Each number is 500 + 40 x the weight over its row's rms, rounded and kept within 0 to 999. Layers, rows and columns count from 0. Numbers have three digits each. The size before them is the row's rms in percent of the matrix's.

# layer 12 MLP gate, 384x192, rms 0.143, rows 156-204, columns 0-95
101:481454523518403481453467451517451495484490509508418491563470504540477554449515603470456490509514476554504546429550483489490488578472454459496508503461501476554552537474486520491487462442510508502472501470540488518503465522484467456436550530476521460475416541490510471521474533591539488512
098:513499514434470490533468486441543452460502469521463466528480518495479536514461513487376493443586524482486433531513479453505539508575540487463475529458435476491415469488503521518511489523505513435498453520551451513530446490576428521547554510562430489503585477528500534533560509444470405550
099:477427446458463470429555513434482473485514495489558421489490473525548482568480563498499533468457526492395486559559504533481511455501488514513484457480484408491491549457471481535502386516481511455539463484486530423465521517505476501490492533483447491502574541475512503508529511496491405566
098:523541443444524511504475415458467575467457468510497498537566446547529497507442534510467461540541467591572457456534440574526498491455573498508495516457530534485511494509506454499542363529491472469493511483449488547528506549476459486437460416551550532532537519563485502490502451466539505536
099:491468498500523507522485593518505586414503423478483448484525504511461484460536469486532480497498514486424453425531462490449571442488455493526525512474548510455496467477593464554510515494482501487452464426481438505493450516528584521499565493506578551509517411464499553498514503507544541528
103:540494466522575508486483507516421543486536481498532470521462464487489574507486403594465455474540534472499487433526541465513564541528526506423501521528525510433509545466555534543565575510533486504492485459426513499532506507444514550498531504532442527529430511559498482525537473474440551487
094:494488459517512502549505577561431451499511541519503517458502552454434429492478474617434510437470457497501475574477463517533473549508512512572533544515539501464473519586540511507479487513516510538501532547505472395495464497538558499416517471510518509486517533426510470591492519531528538584
092:446471509564408492466470533454519520452527531469452525538471462530470523561520500523549542518495492539531530537487445504539539513466559416516431477480479449516453471521483458522428478544543524558453530542495467497511490560496485413514477494465549474517507479501497477526484492511464563419
105:481527553488585488503444536550403545490557436473436482500460591454523508508493442500440490513479486425498491508429492441533440518485477450499498523466485500533451464469422493535485519518505555422462501544490446492481477471560509502553476454421469570529538499617466487568493510486509445549
090:419445512500440488517567477514515565529513483488549482472515512527462461430487481512484571539403532535481546470455459405482539452441525525532540437423480505552481494473484480517499503503523523521540519521483436478508472445500498506565572501505523486541485511518583467504494519516486572461
094:436505525498520503468455497442417502409471477535455488551533560511493456576521524489485559450524483514495503443515493491522491537570493472455479552417469419435515465488486500447519488473476507458485498491514464506492443559505450471456503440521552513559540503484551538508473436464464537520
090:471472468506528559493564409469418525411559506521496545456531472504523512470518496549551496569545571546533506526493514488503519542488505439488514520505475580549502515574433545516539507412490508541472502557488501456585563489461575458467502562482500421461526509476470486446551497517536489493
099:497478506474467498519464493544484545494536522479473525512454488527461515416485582505467473479566424488520492560489502441505425497489456434407495511526563541518448444399516487514511550545519476483521444575421441520532500531456498450517477462469488502515507484569511452525514563440492477520
096:409506484458504519436462439480500509517457479478504539477554544454435549612549529499464465500599560520528470448469483497555462436509489487445531542526460613512517529489589505477525478497463465527479483519499531483545485512537496517483523505510523462440491491487455490448502489499609475504
101:452535577454540482575514494389526487445499497548475518459457542525478573550488502479530481553490515546513443534497520493566525445492507437528450487533543479502472443501487500516453495523458478445473416513499475535505442532461504464534482498471436499509518476460551477470432563497487464492
102:479465505449505467566519485443512468416483490479540534415527513501466404502464526530426530452510503496528410603494475549545500519506453533463494420465526462409455493497529522522520461539582444486508494539514561481448500489473500551577486549496465411411462503473491447510499494463529469483
103:465456508505513566517480515519444557545426447535475437374571462453556524439444513521521601507542466452493473512411492532446503499503487545507556531493384530508560530489519528442527480469485490435506512492572489409475522475546516538521554451500508533450513513524449561450485433522493485475
102:593547423531483559429493573519535498492510498485510481476541443442525464524501487606455450438435564533493482597465482506550477509498527563449536558527526513500518530515471471528511444539477503490466484442517515451493463469587553488502558444512501519547521479488394520488434428490506547502
097:475488510503478537507544572543479509467453451549529517531521528476481430557457468500572524466584460517468504538484459509483507483510477478524530470416534489511548422534577485490435518502393557515536471507475508475466461484485433546565474514525489505514458478496479505492551528479495563459
086:507517443518482448525496485482586558486562415531532558488523460593513438452479468489468559539499489508550477492488533499470604510535388477522473515463521525438476451454485452531478501420525521493537485505470499505481506454427476550536525522466494450491546510459537430520552522533491470432
101:487494517528469502497563567448502509448474489492522493507498550438461572514567523502518464480499554444535464518461527381481473535478532462449525511465405487552561553548465490497432541494532599457513609494505511519477491473527510497525499419499492508525499534500472526496552445517500484474
106:481492524491474461531510537514505540539526521496523472425576550525567530525476584450417453435502488502495505543443567504439516467483498481529423523499474540454525569499520532580452511533471509549450472442534544517493552530573501486477558446492562542460498487455509546539578433466530529499
101:484423534558501470516543564516483490482576467473476454584512520513510470574451537499551453466516529497467472490508500597462523467544426550507514510491520522472526432532519509465547497549493533556542513486511552448522506446555552465560428519425493478511461535488471514501522521464478420605
099:554520495506452463504506467476505499501510514518556437464495520480504457547504445465519550500554509543535496431495492481477438489517472503537501540495494535565483524489514472493410542476495417453568552527543455565546548554528563477449509503527504488605474507541425527453558465533434443532
095:501494529471485484512529441499568515434480524486522524495499504586487489471482503505439516476448451534535486482519487514494520501565452415441571512461492495492418530514480523446505491498471571556435457450548470464454505458504499521502457455498492534533479464509492485546516517499501472387
097:485496456498462422506503493531464572467463468532447573524567554523395514483506492475504535507535526477499495527467495431502464504424456464591493457490521516528537513482522445549511450422527472612521441536544533459474505498519510544476540493534506486495496535451523481436466509521505531362
107:452465545498518449471612503515559437505549506491523519501483497480463460480444518591472507457528496469464519442561516482433555518498518448560549462430542456516490552519540523430520511418470483466514515566495528452486459518419454503533483485456483479442432500481542484523502541513536473556
091:423436589491534520459513533553537539470572490513600480531463431442470482464470511485462493523499524427467500451437457496462493471514462561488514547545457489397514481471455500434550480518504534484526471517465513503538530555534476510495543472514511463549520509472439474512521528439521492487
088:478476446544544530608493558540481549432554470450523559519547419474553498566559493516480486527459553534450471466488467463484503476496492542407584498495495492527489439498520513551470487489499448495544512432481552462500494468507540489497477512519458495553590538524473462548580520381489453535
104:560462461522514555516530527503429494492447512430502465535496421540563475557532463513448480514489546513546489492495466501525516469466489536469524524537584473482484510558523557541494427611394465488503475425528476429440457483558549444487568496549468556485557509552523502470466538450473502546
097:435525525450477452558427446443476568521470470563514536455503544505566566464494509467426509461484440531564468514516520591508518499567480523414464481583422479472508517472421476562521547483495557478480542469518539487490455470453428471561495589502411558525479526476473489509495520524453474513
113:457518482478466481491433490488534539494512518502539546547531471524496555485474524469419431447542476569480419575545574509549502472483509496543495473531525566491464539463533451510439516554514459549496464389491501544526459555515464533451556495456475520503596511458545466543508506464502462486
098:471521534583504475473529483413486517601532510438491543526580471533515528517550497551447491477560485493517496607508515539473511524540493474541530497502466458459528521446432496485454458482493471508477529534503508530492533481560539531505548464447610500463425466524489543481489465557468511454
100:537546444521546553474516530546502469500531460445546466553525507480536535484544508556532526514552524512452454519495570490495505564459515534437516510560479478545465459508517476563550462512472493488447529486500517446512485480466556466481531482508584515463497553547502540557466486462485460591
110:481480451498468430517542564474458541455557485534493462473489491515483465442469435496489544546490439504503571468514450487432601473490440429450488512502496568482532459519531520411519464479586558529438582521507499532516553494491539514415587521557515457553440505470519539500551497557578523438
101:470465503494489492530432494508563531503514525509508521457544438482448565478525492422494558509566519462539493470452461475526488486476380565490524554492541483477531427497463502457528526484516515503423466461539550541500511526518500556444492526510430542515526523499435516518536618538515476532
104:516482535452499543433541491537483431416511567507547459486554473453548559502585527442547454451507510492466519511503473483436509551563511453489443472515497535447504424496594521519484500517526517475498483506463475469553440518499437538514493562480491487466541516562430523525478504486549445478
096:525510499548486483499517585486469490497507468495565469507503532491517501456552535434490468510472423387466493480487509512520498484498518462495496481488467528414467475549461473545569483574492536452511447500493461456450475426468512519441473561538496493473529567515455509544553443555455542442
111:522459504525515516480492513500534469433590533513517480468445463532558463526528439502482478495482542550524499493515474502548508587495469527476555548561498545460484488514503519493554475564511463451508505461549507450470449470515552422447580473534391492524508593543498489463502539518502516538
113:467513494496538482508524535468495474497483554501522519495497510460457502493550535498462551475449397483417498520561450515448544515508513442513522498554485459398563531552531492522462512415521535504413572511458464498435495466505529551465506499427542486417471479478499456560519565486532518557
095:466540527512430558536537500523544423433547552515471498420478483493555524506612508518492471494532515494527421588484466499513476519523483543432482474520489492487482495536531513546542532510438537482551482546475422497472457442508593533564558489463530480478498492422578508552507483527476444470
107:514449549573509478470488509448467519500588505506423546561449435447455513526451571500535527436429534469539530565499566536491475563535484488510495575474509527472548553545471538487465485520545525454504456574536401496479501460505577529498501448531519465473512503533517516518499466419526481519
114:533541479497521579468422495497501529425466502440529460531451498512546550501559520577535483538531544579513441465461516589519505472529505500531493512517414475614489455478503588551537440483533500524535580365485484490517488528483518495510485550513491489516549507503482488521510557531512506536
105:539499521471524527460502456546475504473509582533437478534494481558486460528517520519519468540493556519432487527555451544465525507515471465405519566471455518430509486591560499469553515519523447469480452503504548464452461492559513569462458466590460527519550524547463519496501475504494537468
098:475517445489502511501486509498544578456486440509410507472540482481493523567529538486494527481536513533463514530468475563389451439522531434502457566553464517580558537471518550526490456534438509467526535490511471514491504505511522480494520422536529562500507566482501501506489519549537495574
096:503500517500502560554511506514528496511559567505555472482573541543523534486485503521448464536516556551398483567458496521521510512487517585463487543571500520515459521494542495510515563599515469444485548406435504485541519461505538482509483528529426495518481466518490545511593528438442485458
096:564552485571552507465442533497459523466500463521452459507496501522542528509512538492501538396512513504491468507396557474418480539530495568478478511455486502493527441430475526468543464473527524447433489466525522560502551494529512520511516384551517451487563509495493525552487481520480469484
095:465448514552574478518560545531510506567463441512479559542492510488518535501448482499490495559562516585481446528536575498479491496588568520486494537526510484508553526520439514501506556424462564405484412476432466476437452525484432499488502538532469527521534513551489593458484419446531483476
097:515460483458513487520482501546472417531493522482535512494550496477503515544520487513418456490505516538445482455459548512548484461506516487541539543543480548543433470389493551502494494506483554434446510456451467595521495501565554543495495497493501506461500416478521448548446497473498494497
# layer 12 MLP up, 384x192, rms 0.134, rows 156-203, columns 0-95
106:493445559487484600478445481512524570486491590483494502496470532555498548483521549490469480494545466498451578466442527503519560602514454471506475546498485550437531373521428469522507484527509506505419510500516509480499503488498517457480499537460532463498445462501441479519512548499452471503
095:513469581533530420519572517510554459513531494491540519535573532521544509500518485530522562525479530486494519460523481493456499501479437514488505489472535400539529466545546520502579577471465532472481450516489526524465475511437493511503444525512499554413442490522520491524538536485482477517
098:476430469539548490495570562531512425468510454505473482509517501456551512515543534467518466493506499489475520479491518568469575452516516470525443543546590466510499515509571494501515487514504537493480536463488484505478461459512486535540472531503571502508459500471507481497447488530514578492
102:512469422445530507523431503475430470456490531495498445527503486526486531534449464506479544504538528569540443491532518550552461509528494498528498529458475451499506440476467523496543419557492542490453567453429463557494472552449504513550575503501544559422499475493602485516512449498485474515
104:479564566521484498516581435527508510555458489549460496521411478443544524505506540514502455448415471527506483482559542551401446525533538504475475509512472468537486511526529471521430525467505550521520537595485457500482566498423421528571563544425524514533482487523524512515522447519574514546
101:525482496433525547547497451514494476470546517454493482516478583513512433454419518527428474485557454607474489529524513497493484594507565531499571593419459415516492434476524549511488446514500526499504516553544506490461485528554505536525435517473478452514439510450486531567524517576487477505
096:432504517507470464483446483540444502474535456507452451531501567482489536470510555504506529542599517515478462460475481442433541556560481432532582421486533505491506528484537498535545501487483452504497514566534508445565500432442482590494510504513476483436425503477543494479530550482552511492
096:517509528456580520496500458456455433536511486435468485533460551522495546549488512495486508533525526486460461490497483494571471493535609473539453460527467423507486561467509500506510453560459495519480523454468467461493497501545436437534572440484474515449522424550443516554531515463456536533
106:476494472438497482468484514534444462507540530536501440438482510523512471497516439489402468543538509501475440509509517431542479485508494462464455448462538519516491496464527501519497546591492514509481466542529489561453437494560424483574515455552467569504574549509466453529547550429511499486
101:528485465562479485579477486521486613479486446415503504552521502487513472541571566491421494526505497587549484442522533571521557526510486461562498390521467415501529525514552532438507497492465560504529514501503495493461471455509486426380479513440505490614462460472516518437437489500518529498
095:504482511548509500532481560436484476489406476455485522529490453551529597519534540482474540525480541551489499436529466528498527395456559569459444470583495506540501497479495485492465501554473504551566476397489510564569476579487505457519477457527540482477528556523496446543516508410489479496
093:505532535543457494534466502523518523578475551539556507496522490469568555508466536516456534472474523524499586548517478540493572499502584529473474503480534471509470503470488426505484492532542494462477487507484520485481520450548576481449492398464490544558533410533522489440413497451451544500
104:458495505553501537493530456454475597425421484492476516530541475536435480521484461433470509521514537528493477501497466505570487504522487489546465458431516490555591546439495491549523422481549489478516533469438534447545458521474455468562546504481558582503511512465544461473490560548567478560
089:517521544487467501509541452518486418547579503524550495552471452566487506423509477489521543547510466445514534528433479450477520516512599492510513488504513393415511440491461540512533515457574550438494489474501458516434560522455481510511483552459488469427471514518588560526455503482472506574
099:472446522510430578523446437486433527495512557502575469505497513538463467549474503473522455492600520481499485517540577557394493499469397468492490481559506537461561482540526476444487490501457532539471481552473451476566516476485513576434493531448489494506489487540535493532475486524556487509
102:511468476523424509486519530620477560463531579463510449490514447526552541529561512440550466524470609535444493463525482448513528539498514524533619514457531492507506412486526521422477505542485427469525560497552470482546491516493465521566505518456480532499465480481461585511552525496458499517
104:514470451413433534522576469536491483518462450506536439518541502519529425526517551548530554450517519457538435543517420590499560518508454484545453467515512508471533451518522481469417495499449584505522481410589473501494473452499505528457515472529496498429489432434470467530417536550556455459
106:486545564460481502467448467368528533508488514473516474439470497523469495523469485506547487488455486545538515427502550468517464524552446525445441502446463481530489528500492505424515453536512535531507449452526455450557428476470469487547530532566493468500401542470506500590601534448466515511
103:447468456480466502516483546502477494527478517501453448469492517565550522487536494546565499550489487522509559502471547460454488482503496428511493519481459573459506476529455499489545522511603531489451566541418501529492499444518513479471500511464537508510533475559384497499446486475533509502
090:441466507580522503452496496572582526493468484451511541564528454504459504519523509469456498541417455557494498481538464588478478490527480416545490466518502485548464466545444495517450452539510536480521581473545508502483474559492509470500508526471626467518473450476507497492514497494497426525
096:477463511552493481487519509545450568541548498467511492503526522482477496437513538517573642470459533478495582498490578433428506501511390558516526496472524473535477505558479518422466537505493472556493498530450478502495451485449442496533473477467499418446479479452465477433519527512536470468
106:509514473511526455555528504452486533513541429499534538433377538525501553477443452516498455497533503523506482545501561361489560492408483550553451504523558568473536513526545521506469548488495468539543461489483508556464529458481529540533539406444520513468559510450502530560551477513506570416
100:557498590491476466526536446405545547505484512562459525543487567470557512478469506509595519517526445505473560458477549534505525439535506448440552493509491474527534498493549463552510514502549450476501545507450496468539510486458467473574499518513491433516504630475535522477584505596522576494
104:490502527500540533518516469559449501472511489547507491502455490641520542503501543524429486503484498459462462560503520524556523418522505537419507523507463581499466471539507462582541565489495409567485504481491473483502461517405466589484433527515519494542499487485463524558491506515492437489
100:508477454383466501577487489566480533547535610483479495495516496407541505499522521576513471483464529512496435447470526566500479528507539453571517491467496509512544511451548501408503518545523537456526570472515531535517620461480522473508533501466446559453541507521445434502512490520495472490
098:537549518336434535537408488466464478530501547515458487534485589479448506521517485492436424457479526464521549527442414486519456483534488520510456510509438499485477524430508512544493486534511497519510494532466484482526470489497487525440485514594425462427524550527477525523496521554570499515
105:471485465469534494482512544501479476537595527468556508486494506531448466450533543529516559460476444504506505530526481560521490475524508482582495491477495472444427510617489511509561458496444585510553471491483521473468448476502548529542492473478509460508466490457489505485463614481490542516
073:569529549515474544540486497481440477539489528487563456505569576432559568587549550523542571513462440495534499475478463498461452487501577502538556493500499458521529486511503561527525461469493565470426522442483532534531518546473438495525466504446433511466451530570503573515479431494501499505
098:542437476496475545483514500504334510529467462449460534535571536522560501480483520561511488506540545496432467465513491471537453539522591543510491465516514496479519462465452553571496551545506454481498459455532501477473544540508457500596531471425459493494499575453514476478527482516569547605
104:506440420518512543465476519477554450495550484565475505582550536529493479603401493439523517580501485538561430443489502487470480504436495494488477528514525493583516487517511557419515494470446493530497510525572473514431509488492495556459491487515522450519539586568514500532529506482543471545
097:509430430509461538507498471556538491450471518510493464493486484449456512476496468540543486542471507559417502498510486520522471563500456497469516490464484562535458537524527476426480493486489492471542476572512524512477512518408570516413489454567547535545464534500453461365521496515509496497
102:482507473457510490421441454551579624524453504490509540433498459521482495474505491522532486445509458478580483515501490521466604568552491441478480517353492536497474483518465507527499531527493531525590499443471486502490515598567478536508582459501548485453540499555565486546462477536513542538
100:546510522486530460583518549451469453518489534515456507490578521471451576433539568582544462470524489534525521490518581436540507536513500476519470435535479489514476511429477518558477461430514511503487478449540451513525429487502518498426428519497492501448555549525569500452476464495529529529
099:508512473517530482481512502441548494466495558466466452476463465544503504491482489528541470482475526405464462548560572509557531478486486539436503499509559457473510502478543486466548454489563405531511400541491502434490446545467463497530538503496599499539543529521487518513505552435510501530
106:544501489538531515513427491507546476495488453476521541514527565509484563526499521470560488540487477486502446484476529468498478511422600556569482459569530473599431551484418463610466519477505462473542465493551477548517502498522488524499498502552472477457472501482507463463484515489451535508
106:482529538504475427500543506597484552490553506494584568438461420471541516531492457467566485476393555596483482478503410516523425496441524509510502497473544529486465485518530508474549483479477524477556463575395595499468407546491569488506484546467456513456486492435498478567547504471514527423
103:503472484535441528482468498517496456528580476504498536461485485512444546433452497539485539482493507465522571463488532492461518463536487490484492412521470523514483508520486476486490474526488556514432555520456458519492463414459441458498524550536498470503537505434462517535449508538510518435
101:515533429379503524569476495553512506516444536479476584498535428488511462511497430478481474541526529475478472553513435539534529497496466491493568548508511542454488440510463448511484495558484499437469556491469508502470499498544596455565478495519597516521565464432450466444467501512491487535
101:487509526430499495468519481513456517490495531520496509531451420543508538485473480534552529500577515482515494526491518511422563527518481514501557517510506488509461450555583444496500457495477568529507487457491462494621451480434490481507470497511471494521563412440481504540504529469549486479
102:540463532496489506505562531477499554547541445485501470533475429491492427538459485509491546478486564540447483475509494521531518493534481589477574524422493557578507477525541530448486392537474512464571449419484519467489461523503511452580420537484495521545485516518585512510497471491534505498
099:530506383472471553537531501515552495475535545452489454531504460493492527457578556504461501500531584533483480473550491457503536557470455435473452497469461386469471543537488508536537565493410572536530528413482453506538452552464544482468533517594452471512501541446500499469543534529510493462
107:494480440451486543583519494540544498492493542514461541586572561488531471483492495527510534473511473450479537534495488479523533577495488462494517419508503515532481532520498509529492592461458504409482503633519538466385525545505514497483523466477586562537459497560520451469529476502486473584
099:520463457476461407517435516551530412526446502469607534498477477512516514499543540421520558475445532514493497508451494501532502494456505491487525430527493522476451440541497497534519487550524473478489511507568501560526407567528477478532453478501528450435516480490400545581483508517444513502
105:561492544499521494451526555431505451509487515509532515521448527475526502457506423534506479574469523497594516460524480596506491522555429536521494502501517418467495497469541494514521536599513492508522517518461539502521486453564474445546486542543543457546501477554395413499524496455414471579
103:492509562512506575514507462464447475537492468477518559541499460522451495520517520458539522515459525496479466479434531474547507555521525548576566456482457496474522509456543508489519511539521580568559517494480454547496481492469489537507489500451538533562517521573523597454462444394570440582
100:514480492553507559519450504517456538517438550492531502575568571533460444489470427415507467487447595572451538501491456502535504512517532489443515527480458540405464504503559524560553506516532538497438497541468503533556581534557484517505476515591532541544530534478486478477507424506463513526
093:513452474530476489463527391508433575556422502477511484477487523545511457509536453566462481525543485567479527472477523465533564491564536519472507513550439553454563478468464548533530434579517444472490510517493492474506507502517497471510554475544558465537445444467501518533500471479411548501
099:547576508488510497485517542459517505509517456512589479521522520494504509507579496519526471504506432506536534452546527547518493461547580511462511517566416503567491541563527525498506471496447544547495452401403527571516454501489474393528485540538549525552511525523463501418477504493445602506
# layer 12 MLP down (transposed), 384x192, rms 0.122, rows 156-203, columns 0-95
104:515461499484514546460441446518563466557608513472458497532511548520492506494461481453492530498496535552538517515465545506518553507541447517499475499491461518412494491495517484505546534493488542525502460475483583539514491447466522487514563454477532459415526522431458470433423460522570500423
095:462517511481440547489457505557469450453469495531500456529558474456419588596501547482523533516488559555519543557536490525468393512449440549514477456548515513459503574501528485467525492506552465491487531483444599537518443514462525499459502507481465462496494516530485485466498514536481497473
100:474546544476573476542538488528508472490478493567492542502480519531487488523494512462522541520500449548549588542455479471514558512515441533527535486590555443505459403476544521427522534485588521511516502583504566490463597493506526442537443493480548563439465477541482550479520456506499517468
100:531512441487528516528422489483492495468441465520613536499478515532514463557504504473486496433561436563514440447488498517530560472462531470518490533502519531437466486485462514513521484449514490515560423470436513475461502523480552477533472491492503536520512558493426454504478446491469487546
099:552516514500493517525531508527541525555443512420495483549507575461494473584454519519533479360471498449564453512505506514482522452547484445456533519568429526501524531520493411504528526541504475446438456530466479509502435541467522515494455488544520503498472442495482523443491550549531489519
101:473540508487463487514491491496427501522555495477550491476507511595590498522520454512480526576536485480485503533436451496465464546491461535521577502498559504516525472536545572538476447439475480403468418524551464538466476574469451514497431550425490468514498448489499554513531578522473550542
098:476538516523509413540486533484486448453574536513493462502413473542487476464502511496493481521490589471538509487517505474474447446607551509524474518481490574444455501442502488479553512543453554454571499464488558500464477513530524564530524513505477558490492508468398514441519503481567512384
097:474517508453502439536555563456503541530496472519460494575570485528523528501479482542542509454445442481508559490568546446437536463489403463456580540443462509452541519504480465459510521440572520519449545515490473494521530459481476521480538508533494452580536497477513473477538549553505495448
104:480525468478441431430498498564547545501514468431491503455510509576536492421421495482438485451587467464474443491461492578528483562535523542482550489510553488503490495548551483451457487466491548521499462576516536544443457497568528536456553521544476540483474506420539500433545498468504495485
099:482512456465530451464489487503456436543507564537517490471529507494532496536516486478479413491499535470465436572464533472485460481510511510427478528506532492500481517545442484528505465476417482472534499547516500520511456573431506551539548496590454547412478490479507517496443500503547485552
104:525464492456478509490519480517489510485512453540506522449488434550508514445507547504531473525432471519499463510503456508495513497518492501499491482544473504518536520490532540500525519514566493527506530477518529476466490495511504527526434533429500448529491530474523453500473512509508539475
100:500531509513504512482521463520532535503427491502513452509543418495478512485508498486493534457478509517480463468533522517518544477518540547525533533534553454485543524538576519480472522467534525493522481504495459490521528504524457475545441468462430527550550447477538450490507542474464500491
102:409543544543504508497432498428492512473454575517521556556506511495448509486531386512489558460453529505587506482530483513458535444491486552499498514524557524479454456479433496510464419436529496490477514501491506515502480478525548421488464491475450457492547504524467474479434439515509536494
095:535473553486469509557504610511511439468475538507472549520496544493532481547528459531514499465581518579488492487491509450510548547523471555501434501485497467519527472499461547488492538482492469458490473504444527513440568503496487470519447486459476494426501462482589520474451503486523516484
096:486460481532495519466576431556477516468534557441507520574482507527520452459499483480427604487532466510505518553575517473474533509501497449564530401472474479494408506485516501527608541472393454500552459433549478382561513538499460423455549541487512574482537468466514457520481515493461489486
105:561452487480525510490492532558471571500481563568506568460478426523548490546536517474505524514494557504466555490466532502495481472412467472521491443508526469515427508451442519513539513553491515535465481476482469518428520424542531509506472510550477469431439455500549480503533508486545536453
100:432563477537526476546489531518461456464449543509536448451503515536442523546500533496525415507504507533495537535489502549497495497561472444531521495566522573537532457530472520451485461509555482478536493526420501477514483493473570522528508509495442486525407465456501455517534496489513468505
104:489492489571494491476463523512499538442408442468541488474521528487541504490539552517508408506464558513543558457466535474432379529466510550473498495471518528525490477529459509557519508448487477446520487478492462474513410507525524495451449541568437475509493529495511530486486534475535443496
103:518487505499468526554506537478507513443421511493487456513489471483524500458388531521471513582495447471522487445505447466478532495454507456481501416544597573526558493548547518472518516474490568495484584464526469527500489502546466508601497427462567505446492561480544477547488478472502540502
095:503546556490504601505487474519517471524453510500485451507523540437492533470545470534494493504518492476473509510485487477539468503532524476503493572558487517526516511489505522488487459508476460528437492452476450528486458529499495519463474501500460513470485467555517487470468566488532475506
095:504491548533451505532418516477464490526457461505498427581463420465502446531526434508496542484431520561501500468453502437490518558560530470440620489491499445517508526431537517482498471467538484460573581581461549489530514531555478516505501520512506509498478488550440482495536449495451468498
106:519497432544492508513521482431514556499553433480472486476512519461508579512521554483516445476515445460512557558522603437499561512413488484573499522474531531438563502493481517499450512434485514558469561489512516510478472435535491491539614498496478532460540470506474576560537489501531493500
100:550417492473489508478520482598486450513503482504499447454460474519466482558517516475470456520475485517480472488501454463526514532504501475496483520567556521397500483504495535487518507544411435475428571440536492494506479535499476455530550430523579422523524477557500480525531622450466458537
101:514507482522519505485519479542556508509539449481512383523448558521605482571483488514439499487488559484488470542490551458458473543507546536488549476500452497602491511493577418434451506460484505433603534517508490500498601554550525526449457539443496521573468486413513491467502518501556491493
099:494493494501507447489514465498523465542557489470502539488534442447495459465479484549520575507492489499546499481519553519481511494431544439545578464436500482517510470497456506548476564450543441540448556507568553524516499501553484457509551507514483462490475543494468558452522551522508462472
096:421535507525541454483540529495473574440471511564472532496480451573503507548496466436440549485512493475445503536480419550488518531524496463472571517447458500520522412497537503561484485498557489563540462523516493438529502525566512518529536558436491563489460506469516475516530481470459545466
104:484494460516497465504455437602450567507523523439483527464506490514530463465499475550494430506593457460517485522451508537505460486510475550512493546533513531413532494470511467499490477545472509420532435509451488506516463577569559465536568492524460556500482491490504575520553471537492467603
103:509486518502472490519511484491494492490506516506508518489491514505521514507509502490505499458507529496495515498512465508519512503504469508491479516491491511494511494502484497489485482498482510512476498513510488523490502487485502488507511503508525488488495509485514487520498494492518525524
097:507528520546496447452505451475498507488494530479501475545448508566519439458507548544528537494517485503594541504543500515474526538451554527509540497518418532475498477488461497509576476532530526509517501528523430488484533511465499493552497510502521485571529593499531520441531399517511488464
104:532514493525474534477517550538470477536501512481608502557493528503459508484552476466569530494489495451508575536465507568522477542556490537459500493461510474462510427426519443511554441516454540476471486593491484498415456493458452469513572576444496515467451525452474502478482478535497527489
097:525528551455535490527554473506456480562588504494475490519464497494491574478501473569508473510538432508483446493536448498480537469547476502494537456496448452515458523496517460484474470463423465462477520493559525506522496506472502485479475459528537536509509520469508458471453448480555530516
097:494477465505430517467488475469537490530516453488501532506509506524508529428460558498516508482511425466484441494536533479537565519533515477518477525406552508475541534543507524514526505518482568612519424426535568465548475541536553512575550442446542483452598486495573484506493476539486431496
100:470493492513469533476459554462494526531473508489546530540425456496475416511472529537520505478502421488510520525545430541498542485458502468419493456364381472486517468494539473530479517517493446507478432518450558563452548422518440484510548550516516529556504434507524538503468476522510516442
099:516526514426481526467542497430535466499471455562507485445467455499538557497499491511470533505489531455404493515542485484427494477392471481509448473504491464527516501528521469537561458541442507576480524527498568450529448514450452505455505474559468476492506509522498452463466556509508519543
097:507483509545553524534422449536502519456464482459526519513498509543531511528519496490481495491486503490498384467499509577592482464490589508469504514512537432491496554508458444571523517508479449528507409448428523506481432497555508530519480501566497525465523504535479526535505454423442468526
103:532447468436467466593450531555468480539391479550548493473522468436468482618506503481501497520438506501516485494478511495478512477471551487539551486436517497534507518525474563516479467519494460467541486469520535510474444608467501529524461493458508533467508441539488514521532499507454523534
102:467541427479535448449469453530544527519543497552537481476433479477496494492527461520522475464505494496540533533505492532388588530471508501532525381473449526460459443547473560509495515540511511582400529525482467560501434504489531511557506501515541506518487492559442469542497479531495450402
100:514552448501523539514514442441476525531541519527497553431510502471479508481501533523496527531506460553498463467516548473554541456537533503547526484507525492531499576496544504460522470476443513429449615476507583520518603494566530524470509432545487532571482535463533491520519514467512520493
101:537522473553507494530472495482514461460495474537541456494559464448479480601477523542511534511521511564499473484579454493501526464495505519428509506542542513570491560445563563474456515561463509544456504457531510556527492525534529555541456477552522391524502563577372430447492486463456498541
102:458487514440467519491578511487474463579456499475510502528521489444440493439521461534503527560527466494477525482525433492502463502425479501541588489482510468530517498499499441515459515468515575500462527482545472466504523510519512472432478495415484499492516472465511460501462471510462545552
099:514398554480505437508480470501459511482473511552553528522469489504479499511543551575461515516422511492451474521568490478544409526548561554488546483459612473473546484513560460563478530477492526485528493417500446527516538536462482499520477477482515499462542484548530495584556568474498503510
101:531528500469448466559550503590545435576478532451526433542521467501547483526514442478409523494546446497499549528452414406475495487479497505529510475597504522428469502545495456450523466511406482503494544545451515466491525520488524469554470549460526546474440519582515527469485504519479457468
099:494477481523503511484516510535434418508499437521442490525478557439509419530494501496505507468474458484475534459511565522549461518507544498464546547424554483466430464478562361454547528425539506447522555548461538460482549461509471488503437430465441525544519399458525524480474453455512503493
103:519454464443601459467481484503460422524498503529475548479481457493490496457468517484509480466504467532515446488526557521504446605537403525508501484510444480515397547492532474418520589500496504461522532549486463503537523471496495583533465435485482501499460447448577492473519570502522474525
103:482504475552468509489490514500523394546510551471507471543532552488430524538501494493542465440498530515499509469452509525550496525510506549476490462488550488446530423474473486399477516492550429503520457485511513526471424530485529520475396536521541496557520473497522556496484458460518541466
097:509476539470462535535455487486510446530532450548487544518507517515559508507493496512526548508462477510511406566505503464502536562480425498528534564558518585502501526513503572484492470518501524488424494460502503500451462561495475445533507535416446538541469427546495440560549502515503512481
092:495487419497521504528472452481522549535469488556546484469444518550455505493592516508403533504500519510441485524486486449541539521474548570503540461485476491464537509442528508570509440478461536466467471466456471506524482599563418455535489475549542462550463540528501507564522515496460503493
097:474574452554487540470454517372427466552500444489528521472540504502481564524520441511491534492518506402543445499507536491515523517493510487477524517514487482519540491497458480539518478466552486529470457476471473482506461458520426523501550569545540473555498475465492529549529448503545538422